Weights of a small transformer language model.
Training: a variant of Muon for these matrices, 352M tokens, 11293 steps.
Each number is 128 + 32 x the weight over its row's rms, rounded and kept within 0 to 255. Layers, rows and columns count from 0. Numbers have three digits each. The size before them is the row's rms in percent of the matrix's.

# up: layer 2 MLP up, 2304x384, rms 0.133, rows 1393-1461, columns 192-287
# down: layer 2 MLP down (transposed), 2304x384, rms 0.0233, rows 1393-1461, columns 192-287
up1393 099:116108093102156110168127156186110145159042102140113166108205199142179176129108082194101130062145122208159074165045113120150153129151113171193085096114133124112151117102069098073115112152108145144144114106160098123116115134132124151122132112120115108131128114100092200144124162117120185143
down1393 105:194082100119121114175141117128134133126086090136104104092108197110098125102126134124119106131156108150147127130129170110181157113157130125191102127098130134140160166155104125123104164167158133077113137135142099085138156179136124109114095079075106089104115105156127137128150118074179171164
up1394 134:094080160136157178121128155090161149187150147108128165068141062150181132136144092115133120105141140185149103138071146124174211144173144133127189135143103100123112108104126073125146118125168205128168154116134180087114083148195137134079079118108106111111146118102095072118130167172124120091
down1394 126:177143121133116106121114155207156162139143114122196106081059137112143147116120100138156085131158090142066107104101110140198133111167119075121174123155138160117139100098120118122184115100170179148121160117174103097098078153141125133097101138118111104080164137130126092132105112166170126121
up1395 110:129163144109142158160124122167078169122107086172058128148075121145175087168121088139152128173160116172176142107119097048088157150116138148167135078112160146137166091107051150119126181170111146137125129089121110173148091021149109097152125157153153099092147135113056119150123095098155134158
down1395 110:115122092146082106209133120132104132149151089077106118143117159049102180101109099094143140140120125150192176108140190127154175111151160078122062094136145181106114033099122090122184134121097125135104151118158104086115083119129139125145126118111182192178123075187163182150107125123099133139
up1396 115:104112126160096124136125137103133144174088126151158115109100115183146158123141168099121180127133113168073131122148093151097214114106180152128107091130091133142070072114151157092103146142163138113149114113163127147108142136064057198099047155141093130163069110137136114097125132175156105133
down1396 109:161075152148114153113153163076127099144099079116202182160088156130113118134127131155089144107104150089168152161092140113096109102154116088152127115115119135187147177119096148124140154139106131115125141077166166108131199118074137111166099130113139183121146136159165147094142192118128103117
up1397 108:108083086096041135066081062194116157113138142142078119167124177126108092088192139129167090153135138158109139132132112117137153109219124089113134131109115155209084155114176111095091165138070073069161129168131091110110103127093157124155131082172110126148183152143192107158111169137131162130
down1397 100:150107102100123117156140110122141155156103188108001090127141081165113073164178048126129168140118143143156161152144102160139119131171105097093113133133148096065148180158139137132121065024131124185195170209132158142091124146101131150171110131163182093146199153122112187147091127177128105136
up1398 089:131116136108116200081111100108168184141096120151133067159205095131127112151183087129159128121151122104117103101148095156048179155066125199071139148092124136096126120086143110161111095097149125174110127137115115135172097162140097129095139108149133119150157155142120118175093088118121080097
down1398 091:121079140144092126121110148110107071138118155185149161121152084151145176145141062078162106155128114096097117151125143075098129129162066139082083117141177152157135110159110136186072075091148106154080179168147176126093189152095164130111122093115155160147097129161192162127089116182108031159
up1399 090:189121097105122104112152170102169110121145104173112130107169197124115087111171098140188117096082146148141122082086113104119186130122170014114101127132135107177188141119194108127112147154132151101084108116163171156102147154097137132103097099149179174118099132100152122174138115158099129112
down1399 077:082080155150104169160130108110131135078126154123149066142090111054115170135122130093115153147150109145183068163178127182109095149115124169166084142153145156147103096156108131118084125192154106137137135141185161081193161118123145080112159116087138067124187078140135102111084086170154097113
up1400 085:102131062110127070113130134109142193159162111133090157200090088129097123124093210027157161175094165140119075143109131189110119119105159141073136170134096121106138084116146153113124128117114129116127112146128098217127098103146117151101084149072109141144184100137075158141110167106156105146
down1400 084:120137117074122127143128134132135143118100100124137133167104132122133128110079167151142215168047099157081113109176146093113156104120156082138116108108111162148155129126118133107156133169119125119118081126110082129171132155146116158151120151049122091125126114101156098132123144121058132208
up1401 101:143147135142107114127103039077121101124207124170106141096139143098147198176174141121093105138125073094125133148185124150035132163149147140147122101123131224173132115162110162118110130141088156181154163140137166160068152138134108148197079075095101129160174122167117104156108144121113145129
down1401 109:145128132130151169178119079096139101095154162132091144094127168084132170140110138149099109121106101136109157168116107160038091172145144059113131115094143205116156098137158136057147133159140116183105121184141177145080152081090170154154135146083158118163210104095153155141115098153091099124
up1402 106:108145081151100082133120074088144118166146132129100126115108112144139166138123162164132104141190087124144166127210157128153121123164141113141155147189111198074115090078111121081197138141138090147113089136135098165162162101065147105129085143103168087105082153161145096077160148105146136163
down1402 098:064136150136188112157161133132112159143179121130147111107167145144047161132107147153076099131081154110155139144106144115092117110169177120152151107116110090137180134139153136139130142150054159135142130093127120111074101121115126163090116132124137117112144086115148164114108102134117098194
up1403 105:122084125122147109076110148109076165204097151080106158194162163108216115126122138130100136130203121116123107112133112109074146101152147138176123129105180099196146129128143118124173084115148091107076127096114149135097125069207134054144073083162066088110139088080069073138091075148111084127
down1403 117:148111125088159145111138073096119168163052192106193110093143132165166110129107138174169205140163137161141117155085184153120082149213088157166124130147141145181128160111158141110123137124115095126119143181189143096153078118117133111116124127170112161083084101110151076176075150123123052157
up1404 091:118125112102166130080142133143121083166069062181119172166189128138097110097121106158126083166140114135076126133122118191086134138120107196136137138147170075198099200189087122117109120147103107176121154150055137106175122130155167123154138085098159102164097140169145104079131068119164097184
down1404 089:166150151139129123105157137094056107147140147113124133142150143126139134064155147143166123177119110129107159150172167120135116085174152168120128121089159170079139183125132100154148087135165096150140208142142091104105155161170143131175194100163154104142130151074126166102153157157067126115
up1405 095:120120057101154175120191145151176133126161138113159092150166132136180140066107103153120083182140224151135126120213074117183147199106136105090124152111104137133189162126123124167064167075163108105081112122179079129121119155172181101138143105131145132178073208109150161123126117120170103108
down1405 100:167115090096111109138112151180100098186096099101139120145125139195107090078129111135169135187191151196103163143168130151128159160148130132040084165126080203114177099125156168106084130085126155193132137112087138125093093150127139118143073116070147089164112143132161094094112149155143158113
up1406 098:110145118151116126182098147067156157153102131138138096099116117177127089134124075149152028090192070111140136122209125183131102112104121215162128105052164148146172146148124145123090182126194114106106115116118122062119134132076135170117089139116099123126098150075144079113175178187158132057
down1406 099:150110131168129094126122091102091162140087064145187096123064136084099153125099066153150099083135158091123115116109122137159139165134123125183064116079143125143114103112139149172079130164149146108048131194094110115129129131092220183149128087135133107057119113118125103099147112127086154076
up1407 157:165118163098176106117162087065102162130154144085168106118129157055133133070145073107107143169104117189210137092117109094139144166103121094137214149159133082125146139167154081125178132117095093175085174103088103158115096113113163068163104195089163146146149147128126187115070133140164095132
down1407 142:118093132169094173137127118129140110134087124159105143127122159194053110133181103110145051194096104144124109135077151108119126117124138179123154132070143114115158137105099109085082139146121113102113156115143133090158116121153133155153121095171111129170098106118140122132183046103087227186
up1408 084:173087139121172085106061123161145175080156143127193090143120131101096145121124194172109161113154161158105145126148130089150148179175095120090143082124125097101105150135109164104185090116086074075105096187131108085091105131155148153161155100091121084184122095104193188063126159144142114149
down1408 078:116076143124171127136089185091164112163112188093135135140138158101146104129136140138117135121185088154128086105070141148111110145184107124155147095173143114129150133156122114123106145097131082106149126141128145127148151091135172134093160080113175137110132114113103122110180214100097149177
up1409 092:151114220121082089119120137127185143090117063156142135126134151158174127150109145085081130098119099096120114182141089061012094179129094161146055137075156159137098131149128174129170143093128107110158139107122118054102134153169094138107105098188092111132151142082145119114095135134169127145
down1409 102:135134175142129133162095088172119103112131103159194079199125102171208142111148149148108095113123114127098105142091097076075108167130081170112081131149165152155046075155066109093094135098131104135159125157150133123104093189128164131133148117135165177139154132148124076117130111112047209153
up1410 106:069115141092130130140167117072135123102147153132063139095159156143153054179127158100087113175142080094076124146130125182154163127173146049161134165138172076135164110143162215130054101213090140170171123189139067205130128127121143087113072142106140112109097162110118092062108127165107143111
down1410 105:119113157102161090206173134047157123128131184135112178161148154122143197146159174109098182131147083141120122184123154108135094137146109176110093145163223117117173106098134124111138143154079123118131158106119135155169167095095196143138150161081132105114122160168148119114112211141108096129
up1411 088:128058141167155024139065113133154159178159145177150091128136134172113114140084127105117118144139154174175151092106137211068141119111079128158116139164126061172093156071114175097110143168112099130095123149103091104071108169115128166091189103118141120193132153100104173121139185197154119094
down1411 092:107080131115130162114099138132148148164188156112096162120091130107101129111051148150145071195148077115142119162146186166111159101118144130142126117096203074137195137099080140136157141159165082107129113110156063086050095146180092111092124096062123070165231106126104161143118144132179100075
up1412 137:134147082136155159074118171111150154133132114119071093153140175088075114087169127103112124154123156065128201089116056166141112167129125116161100095175125122181070091110152153148178092167132138138120148165175127082165144147105176100144177145151140102165110112149159102134115125139160099137
down1412 123:164141119100118156148156106153079114090146118165130099147128118145156064120200186180158095104162103071085169137092124127162100140165182145192084134087118118115169139100164124090162146142171100134087148172137117100162119163160119183134096133176109071136163103120162102145095146094152136104
up1413 101:166127076132064155115085155092132040141160104117066128090127130148089120139118165130117113084071140102162081168141120141098100107142123081117138118077136126107085146139170110135109115100090128128133121159134081083126147146139142127106099123106198183162184123109155109153093122085151153174
down1413 097:153133041101125164116122128182082048087110115130124089092153135138038074137087107205102184104076065126200080144103137139102084136100138139155089128136116118205106145083154101106104145107092125090144101147159089190122099150130171123166152137147220144140131196134108141138079127172106154106
up1414 127:121106113172079100081115157138150128145139100121032148124159102080134155130097125170098120125104194200144111149058150157090139151073133127132132169165145147169162181084165108083190131068117121124179153156148181111170151138096115149126090093113170077104129199074130124150087090151122131151
down1414 124:127084157152135111104124078209107122176102125183122086137100116125033180115156132142160149166091172139169131132133173113189057137074130134121130158064157173141104183137151099136132138187092165161088143177151160110068138149140139137107137182052090129101120153082145143104134106155112184167
up1415 107:089114113136102144149115187047114136144168117078111106080123130173146079160126117168157113154102109152133152119218112161101163132135149150100150148195167144188096107128125122135109068076118131139153117093102129161098115159131096161133114137161177080111064155126121078099089169149092103144
down1415 100:134092155093149102145151148158084070104131128093152125112123127103147071059096112157090134103103119134081138151160182185130184143140179167158142140119149163104135143134110074126157061108141172169112126112135166153150104136144124133158148105127172113102144102103162075042161115096126082127
up1416 091:065055136177104098128120093133186169149173152182080145153129117151114135091127155189176098094123112156096106092079095074143100068181193133131142098141154161138120126150060119099086161110166090121104113118164139129154121180064042110201151143123117100182133121220132142104143146137191179097
down1416 101:143129141163115068091074140125151163116184134147142155128123183175124103095112143112129164112067110168154102130149135037132113093183123129050124158118179174110078102113100157179084163081146138108108093154132138181131123180158110153183124094165085126133132125075135141093155133164093146151
up1417 095:143208154074165185086122126121149137134149078125093106154082114130111208109118141068108149131160124172109140159094085074116123089129106111141152117112127084134177194117101136088122115082087162139147138108156162123086120094147098183099102110100138132094086112098124140193181136148147120068
down1417 098:117138089117138128072173115048086134112092108161138117154146049106167126070125140134115110167076052170120088128139106154138106181127106092087111115148143110133135174157117152155113123160138142141131165122096079156085104159096164125159101160128125164108053140101124082110172139205157154198
up1418 108:109174092116106108113153093108084044181116160154136147142158156083087147179114188122139147089119112099140131083096064168108132155082139100145161144170138068157162098153123095083114141114127066095093122089109096161126124176122140175106091093114146108099163091115067128088093119145134085084
down1418 109:108188122106122107110159153113088063118102146211092072192131177119115098149127162190100177083174175100094144152132140114104104164125111073080137111151107133166121169110143074098120140105085089130126127058128142102157140126125137106091149137132168097093157166144167109136112103109171181178
up1419 088:063070075132147174114087129209119181111092140122176101154193103179156149171228158141155135093114114124134115093102112162122134202140116128101159122104082098125161117121130125149100178152126120133074125062132072094137126104158071116083122133114084103117181148077176142175126086127163140116
down1419 094:108086092175111179109133145161140156125160114064142136137157118113188144153173144175155126115111139093130125119176127144179145142166167158041102095128158120138127163094107138104125071085206136144050110121136172160122129127095123188074154097087127110158137157135146134142156067098133123151
up1420 094:106149148186143165052144151200149181110135132143119075170118170085110128150086118118054102134108152136144118128139096200156104100161176107078132148131087175126146120115157122145132129170128121156135100126098100138121103125111147094154130129168115072132125132113120112173180131151120078124
down1420 091:129155097098126186146070153129159123119084083088147134156088108161162135077174164119198115167177156131101165116106163092162130095117136133124131136107142123158105147087127198085181147159128141125149130090134138060183159136155175111091107144102092125114142170146128145151127094152116144133
up1421 115:158139108111117102119103159156145115174158069080152172127156147169089113109210184162162154129131169152094125145193069170110127092167091124118123099118102114186076180126119138160085126091161156121113085191126150211135152159144151146103063091163148073177115111144079111115093122181083066143
down1421 117:154083145190108074142181156153084100134137082100156140125128109155104166086145140147154172128114086106179084124218079148108135119125073144191068103095126146167108208081130090079062158155134170132142075125154154174197152099143125103133134059148154138115163084130136170169137100126091094147
up1422 096:088139100096126115151131099218088123138131154101114145075093148147138123179107109122134142157147139082176144089162083114100109096149148155147151087132106178144195192118075127114151153098183115079101097138143161150160134165145151113172151128121159077140090162118078119151135159135099187116
down1422 101:111141112107190141103135143165038192146108138076158075094041153103167129094112096144091129072066146103168161141166205074124120072093104100115123154112179143118141149130125067138119173063148141132133135106063159104126102151172142110126152152089173084101134110113073144176149144139134088109
up1423 104:161130078122158078147106122094128123090088137135061147155158139167125144170170110166113175190102161146188183144087103197116153162087125166183159110102146128119117094155103104180132133139130161096136146154091143129083088117206111133133055142094058088073112152121150121151134032116131170112
down1423 111:157144097117148131148100236134100100129166122124115127113134142136157148135131099131091163184172133158208110109187095141113130065087128191135161090115109124124093146185088071195119161156110161158160100130099172154145164112149085105071060126075036080108156154086086170116174072089114141135
up1424 090:174183101124094152109125126155100197145198208133111113135102062112113087131094139059142090135156103160085119152120054109051096149165139099185173124108118137154118139101137129161127148140168128116137198124182117166132159142140125143184111146081091123144109180129094125155132057136096040124
down1424 094:201124126104159174116114111130101140153150167139153148190044143138158141093104137122111116119100102154175134237128101106081120165182138125146093157134126109138136162113131168178120121115140137117149136108066125102130111115098152102158099122114108152209101128184133088113142074102140067103
up1425 080:117097116180137175138149103140121160144156137137185115147116075080114114158143074047114044100156173125194137103141096107101155125137137141179143133168160103127149147138111139181168103132145116156094074140171118132114105125177095145166088120137196094102117137125099092128130126071103088107
down1425 090:151070188119134113116168166136110096161083159111143111133100143097103098136123081069126097121175166112123131105143183103115118100151141170196156116085152113149144110142117117149156158156097124146083157130108180115073140134153157183155140182101154108137148144169096098157149174117079095152
up1426 103:135117122048113159081120089148119088163180148086088135103125198176146109106146155100075151188130122110112158105155119089103134140117097129142096142102084058106095111143160145156132147151169111102130132137099159140127125090109208135179095148120148141107150127144092191108154205150144087095
down1426 106:136070156150094176120136125160172090130120113106120150147133122060126135081171098122139114158163087107150150093131127118131144095124159124168078132126164104134101078155178152193083154131079163153131137138102131180118168082112186145128108057155174139100097121127157171161101127142122082151
up1427 090:079106085152085164110109106117092105100115103169083136076135172120081116185133172088172144096161138155105146150180062142180101108138075121122100133149154112060132152153158154100159147123113063084048105100168074118080160178156109133130135135178137145114134127109145134153162066161156104110
down1427 086:089133112182158134079045160097133127142095102131069162097103119086078156134173189099144118186133090151122138095135066118175126058133118183149103125117109150193091116132132115172127146149140136130000129080180100055111137124098120140127138123194152111141096184125160176166138117178107160147
up1428 101:087145174152133114157130051150079139108131097158117126102153069107139154150183141153097141121163118145175166107128072124165158106179127054127134058096187097159179121151141103130165142091119069146127149121059154139178100130103127180179109111136137110171144133079153093155125151158073126151
down1428 109:095118153149124178121168121139119069117113113131134136118131090095088115153110132179153114163150160095120144153104071103136147125190177106161136134202116077151182167173162107098058112111131156126156145191117131167114144126114097110126172122121179078103162126109098111082099084137153116159
up1429 093:143182141122169128107138142139170073106100096084085164164145121082115147166116076092179089081154134124126100129140114137095177136134099076170109148195143156069132133109138122119111180125156099163122111072116132167127191089156138124148187102135096189091139170117070134108119108052142164128
down1429 092:159148140139144153170126126114123142118119089164134088175099150076114129147074126137126075099104160208198171135175084112145127048147198118188081083142107174096138119142138143102164144182125090079140160084105123074119144121108140120142185122070077132066104127116104136142157154127097140101
up1430 101:144176079158063150093164122135077180192122183142116156136184119097098170177143133086114118142195100126149130156119140136102184132118137098160186171122090078156133049123131095164100145169095091146125103208155108147087086183149115129125087123182165139175129139196104078156115064109128085099
down1430 109:082127142165145116110117136118111175167124171072155117157141135104150255162147117165164140098164139104133094113139189103117099100128123147109143114102124139136087132144106150135142109129145130152123155176135074132103186144134145147143120167129121142154089062107135093121127129125126149135
up1431 065:150132137069087086078126090076104121114159087145080148096181141151147089112178128095130100109124155126122149099147172135050110132145109144112102197129142076128080166129120129210119183173133114176138110125110130126171132145114118164120133119150099127142133103148140153143070116179157137127
down1431 064:160080141103128165133162109166105127100074104148090145118089124119102084050100148135133144145152141121110113145102162123115125105109107095100105097187178095092139108106093135135172159182133186130119101076093135143193098179165146117155117114167139155110132099154143136148140130158088137130
up1432 101:086128103169111126171119148117233156179083121104138100164146144142106128110114112170109128154163156190172104174150101129094159191099123102097191111092133103093217136139165130113101155091128144144141095101080119123127140086124160080122134090115126140143172131139130148181134136128083077186
down1432 103:155213120168157159133132087113120153158136090163160105160130132144106108106144196127099105152121152113104124138134106135118138187154153090145139119108238170159206131081145128129167088141128233113130116168180144132070133131094158129121135167076139143147074117141131142145120138160093114169
up1433 101:140119139097160171102155074146187154118139076093134162086138135160073112160133112116152128125112126085155140170119135116020170136140153125101157123095108156155147159140136162151095087121163132176118137130112172118210144114189101101149099162198163146115124123121115181126169099106126055129
down1433 101:152110148118137159090090131169180147149132107209087156130121096177070171106150121161130116074149123109087142129082134069064157140121117130126140081087097150110131137125119176120090157127116122189122113178149099123171117143075092113086104193156096072119162142151177183104151082068107065119
up1434 096:141094171124103083153217144127107123127179127112137175123130195149151081177133150117123078188165047106125091101103070132104092103122161131133230083090150139171146172108126191108094131102079163142148148072141076101125116102113145131165062143114163130123093089152152145142097128183135144135
down1434 097:127111148151155115071121190122139071121124104181119138102160109098137125149139173145103104162127151165128117156177209123151095130138102097169110109135116146096103120117108146069114085174107114137150168099151154160143161166193191104104122102176099139116160162124045133111212153102164168141
up1435 096:063103121085149140141118169083110114125107095101174109113203141147086178121150151140069093083132091120078120204101143087089117100158101169103118192165142087119170103160140134106143083205112153135163128101130106146141122076121182120115065139082133090181154116138113174144153085124171156159
down1435 093:149089105103135108144077187100162124102098128141169116114160142140092100118097083073132083105143170082126140184145111154119106128102156117092082120152124106060145142103172140105103155179196055103115160171180097207174152133055184111152108156029129155182124102114138134169153125159147167136
up1436 100:109168080160083164125131154107065098093122100107105097151119044124088150107134135126125103189160141128148127147084093095072159109158170143144114051203133124093119130142140116151115122096112127140170108106104130197080121123078174162137114135148137054135111114121116113127141142164179118070
down1436 108:171149149156117085140092143117065082115131143158171154138077119098099137072181199153109132153153225165091128177203154145151123095174178123143119054126179157166159135112127104113155174090170147128112096121098141143165144121106146105126113168148115087122116127105095088092134136089137068118
up1437 098:099117138155146101144072077112102137159104154160092145141081120118177140107107098121123147117060095143092112110087120132071117136095125172129118143113088162143115121097075153168142098079078155105130143169142104086105121110187134093169099086185156106168096135129112148135172124107108117136
down1437 091:163153141148163078092099145130109178138078144149125123160194140074160195092142087143153084110159145109114142141146140074174124173085133149131076122141138120094160149148143171090166168139245115214123075153146135189134120142216138172175145116175144106084164150180068165117134142175091119149
up1438 102:165162156118144099112189118083114143186120107139159097119139119115145097145118128155091125123124104123120139123125177161151139107113130132109170166163084129067133134128087157113139119127114123145099099116115126186047142160111099080094093141153187078171108128118138135149162144145126100126
down1438 103:148118128112137150132106091127128117129168109051135154093123103139158127130094068144134095121094160115141167108127166098161115127098124169098152133048126167149114102113210153133090163087171149189187106113056115068095096107105141163091120117114161126150084105123130133103144206129120106221
up1439 100:137106138132133123085120114164169142108147111135093082152075124137061128147102090108115110202121158147129107077076124124077113147160135128177099159153138095123084113139130125129138113139075174139111188191108146151069070109110122060184096128146144149099097106141081153120140107127168157126
down1439 094:084089148190122073188112122098094088117103144071120132199123147136122086117183108069109125164099104128144157124127145104134086118154107127184070178101149134165085179163103144086168124156193185103091142134125091099109125113141112129157181131161134140120160092158118167077181125163125121114
up1440 153:144080146068111104093128119168153133123116113146159115128184156087110167121166145180119098114089109153157148105104133140109180157175173118130140102111115115167130129142121091136164080096116093088124155169189106194129178092067060103131113144121131108110143129169189129180098130123170094173
down1440 128:191068132102100155153125158134184121151125159132133107114147183095095141107136139175164132098174069255097132116073114131167104148157155093176155111125164084135100110157114101119084155102073114091115084160095175099123072154150134145051222100111119099094102108167151122107102133164148091113
up1441 109:150143149107151136123174203115134150174132167106088157106134161128163140149179091131136129100139122098128093124145095049146125126158087138153148170164151103141201141147102140103131183027123106114126140051126133093129135083128160102141130148151147118127119113138175136205095088171146102136
down1441 090:085150116163122073127142127123068130087126070167157111139158066177163153086117153137123145112111106144084133114116120182109169138081170116081150143162130107090063123136169090112136132165172111156110082158174124178156112160117130149154116142130159113086175149127063149110156164080111123061
up1442 087:154186077121122130135150125183152124161115075152096142131169107165171116192138108111078096119132114083100102133088110170152147102153112127091095180116107129125099105163182174101099064135146117131165114115071109139180107150210115090116122138205145101144055147130143110139121137157080101130
down1442 090:076129153159090148119173093114103156125142098075106176171126096125109051132161122121163130138134107110167119093144165154116177107140092079084085172135178148091090106111143094094174105162130092087096137154116155095151106130119163146206156184108200078133092095136129145099142156148104082171
up1443 113:129113162097113109101171119136134103170108132156101128095131183132147099133125145159181115090117107090145092125101150125186119115108105119134128116149200119142140105113154168136093150128118066130153153057121115122165139133149139192173159118156121127161102104115124109119091134109172099161
down1443 092:084151094098145110120182114110133077098124149126155109137134103162152094122117174164131108107122182142138157169118140119159103107165150073150140093104183136103109124120149121144170119135178141124070115115051099155185108133106106131111104145114137107110105162207131103087117105143120156070
up1444 100:120096118079178143139084168149102090078120114120097115157030114106096124125142082069164145159114096088184117136135133098123128129157178125171162126156157161095118137144143100099084087168159157141190132086113101156177157132072084076142054145123087094101107165160155099120076151142104086150
down1444 089:126144149100171098157137070092104118111134092160186135155149093128174088127174128194066189088180124069095145161153128040210145142100130146033114126147150057139089144131143091151114092186139132133155133172108146151107106138109126105136152115025122123112115131074101102134126187107140151173
up1445 106:085127154105122104163133118161134083154122139115112100150161100062171132156117143101126111128144166112159102104169090142165116181077096163102141139091078172174176108142123055119153124154148159169108069095109093160103126107131128122118226118170132087187128113152160097123136160097121165145
down1445 107:114108124079089154168169206143113165128082149127137104101140140114169139128080145079095142166081141149134077140152091109192114159105143073170179145129131172148123113151139094164143138094100144136108140107136138109110167125094166133122171168146059106081100122146130084110079134107129063163
up1446 084:081112124101118121087087097156178157084125138109108102153142146092108083152199136128143157162111130125142133153119187199173141089141140096115097119152146122201165132140119152070125091191058109161163135106147167128127156161146111119171129093138105080207111097094160196183111138129106138118
down1446 087:120090173101156183152114122131127093102163154106051087116066153094057091085163153120155134153117123110154094140101094126141070107067146129136089125150153114108130124042088142139139138135147141172110143142115181120172126140105138172138171088127173106140152171140101215117103141128112052119
up1447 096:136124152110150165102153124162111107123126111179128128135187110140085053124164140174144132105122124095121196073083119113235121154130108134102166171113122088156161160150087097150179135135144130112170118128128115116168157106088167175160124139056181175158140143104088073158120074134114155110
down1447 096:133147158133153135110140156166078102098142157193140106136147083110125083134101176138172150099124140094162174138185111157159116100038117149149134137094166142173182143112144158158090107121130132175077075123126101073169145091097101143170167121127120170056146135108144125150140104145063177125
up1448 104:162135150129124114137142139097140170084163101087080125091189115144149145126129122164092160175073120140099240124156103159136138134094160148159150119072148099062116059145076144165165094132102100162084139109132140156052115119174123182144113074146177104173108132073109139130123143021150100090
down1448 109:132123091141152080152098104124120212110170139132129095053105101112138150183183069161099112201102116071106135135153143127135105113113113148129141159150174126033121151153163154172151118110123087158130154137096146127135118148100104184114145119115158132125169088076127162128083108094128158121
up1449 116:112160171208160167095117093095153129115096168187099117144105076146120144151086103191087102087104172083144158144040099108098089106066167155083114112131153149103176151145110203120119135127137110104134178085111135168155061136133135202139122147161154126181134048131105063101157120140148118177
down1449 115:190136157089135142133191183139161142148140117123135128096129128144120165163148128145078147143135124103147141150162127145166103119150159122136139083132172125110085096113148159097162089180100133096134214129093142224118133115161104157131132168129132113121140104144140122104150065091111189126
up1450 097:086081132093138122149139128123176141211111138159136138147125132120148080111077141196110158087154123123132141144149072105148115178137188119094127132185119135152122138159082096093127172103120078148172121136140104133094114089150152085102167126094090114112096152164118198162131221150134168081
down1450 100:064116105080119134140135064150109166113100102191170142082091141153117119136064110118104128128144086178156125130122069128164096122151100162183149127158139181135126124133073153099101123057138119111175148100135097118140136109129131051116175100081123153141145155172139198178155206154170064148
up1451 090:111087130077131121102187130109143145135111142085105146098115100153160149100070171111180114120113154122157103137159104058113099111104128143125122163167108112110145126175112148130123141124106132161161101125149141186136157183108136120137092164152160177170154147145138076125097145049178152094
down1451 090:111088127091086139167086197126182132142112165098158114123083137105100167138107148100145182106130096111138073188130200105121151123150146124117103092142130183087071127120141144135142200133090121090121140116126161127138117110124182069061199151114124120071105157157106150144155150125081014100
up1452 061:107141076131090144145146148053111176190139122194101121155194127157099115162075124116139159138139098153154102174079097233132153140149143124075122148152123112143115130123089085136111154110122128083122115088102073162166094097121167114146099063112154160131117121121113133095116149129131050171
down1452 062:169120127131077118207120140147155076101126117155136153191143128159125145123091119138067161148125135118193054162144191144161136101165082126143130092168170198120134128149092191123104147084163127136116174082100133083145158157143184149131138174072152093103136121103124152092124132112070058192
up1453 089:141079129150155140122130092042179163105086145110087151158106155158105084120133131093145153106126110141158099059131170146149168135115119143119139108123134133122128147118184151128066103138107148133182155157214132114098144079143147127132190124076104083126110133117057086096190136122164120098
down1453 088:109142070107087137131142101168112111091144091189120128028068144119161119134143050127060131112160146138138158123181196142137178049163160113127120215132199184157103161128164184175157124101141143064128100127118128163152132048101164155159167080068141123116144146117125136114144139132069117207
up1454 087:117193126067126073131087134122167145110111126088097110098138128106111101144161130108133111114183184098190137158086139136115113085151079147139098162131117118078102105120185093129146134119143134128104087110146160045096081080146119145144132097115136101220162214120085122094135153145113099109
down1454 082:111183186201093144179123153148099138126122134138139165186136169121128118159124103132123169122072056077090175156179140152188152100094126122140183164127117200187162145113063199180094126119124138168172187148110178097113130132121111105120152147131140212096169118118132129166152145183160181121
up1455 098:130137107144115124153144083132139133134142090117116073098094119101115164074119229136145112159123130137099089095209106079098079115160141151091133129177143124093140104134182116135192143167195190132087195101115136102106209146121163092129071088127121098171116150115065139087125150138126129185
down1455 096:101103146131103106133157179094101112134132144138124168118101109085109146144134125152068123138146118127166055132119177140125101127091079140169144143134117165105146138146116065114164118209145099163174128198153151136151128128092141163113161096133145117129105143091147087118110155071105113147
up1456 111:147085115169098096144061139064145133120145076118088158117147139149141087098177113169124157121123135125195119111132090151154133064194095080071152096110141132110123148143165113115102122137127127086134079103127149133175097075105068153074131115117129097120087128112102203127121090138104134113
down1456 109:174130115130115151205082111172101137159094167151117097083163134158187157118150141053145203118142153076172112072129160133142140119172160111192177159148128097150164109075145099115095156093140082141114166107139137117188189113092118134113147130172119145148125098093138182163147067150181078135
up1457 105:128125137095071112115177156106056123134110129163169161149085139059097172152196124141115092107170111093154177102137085215144110146212116158098067068101111117172108074136136160181164135124164121191128137102121110116137066157108096134115094081153100110116087131061111108138087152124176093119
down1457 101:135157064201105195192142139150132143143078124131129089125086119141136193117115154213122065086145139133140150105152172155210101101126146129151126145159119089144076083170146111172144122059127128075172134105167095031156136156100165079090132035111104138167150138071161169101153126153149100192
up1458 109:092144123136142144150130171106198134110131135151115106148129196141156133100142131174154132062165139086092132102139091106100145155081201119083149149110137131128029152170106117127144077179111208101089156104090091157093130180125110109098082112127158142152202090096118129184128099134171146169
down1458 115:132138197128180150146168202143109168127087114112105177116145137154146148109145105100089141110158091126115160172181127117094153130125126119143089077117178140149103111156132195177141153146109125067147071153095080094156160140163151138160143140113140200132122187126154115147146154106095114156
up1459 096:090084131184110106179129158155124177145086164121137110156163137160123102135178154122117132187105123137148178105126109170095134119151165153168139073150135085132179120184188077130086160138081100101162155122099151071155079094108101131110149075123155153053095161123156144181093154132139153130
down1459 100:151163114063122087136118132053124151128131096147144136132142123113128173057107103152143157184116076134156130155106125136120093100128159138193095120112122102055103137171091131112125183133130126156148124131111118119133105109119137106181162106119104137132144152070071133131069111118102153071
up1460 103:084117208148073172149172157101179099172132096101126149115143073191121114152117143111130087141122134176098203114134108159159178107148132045161148104172101074174077137085049143107091173171099116095132152124167091095118124111184218152149110144164135068106149115143093160131146197106143158163
down1460 102:154085141131131159125095144113130141160127095126131204179131093047058065089076150103104182112107140140123154117137125137097158117137144074174138126065139143136103138105052142069120192125119155153110146133147112114140126145103162145122078108146114128122119145028086131149064159125111069119
up1461 090:117109189129148100170131099130079140088176109157150078111135105141154087171136107089116114126139177125098101129122083148165115069134193108183173142166113144173165115128157063133111193174081133186106134129166168157141107134166103132149113158111156122140179159153114076155099074096120120111
down1461 091:156129126083147136161107120139073122089108196134158150097096143118053116122189091152098119150106096168124148108155150099122203100139100139187107149133151118112105076104166171154121066123107190151101137135134166114181101102180082121122078151122173170160155153152099067080124121116092099169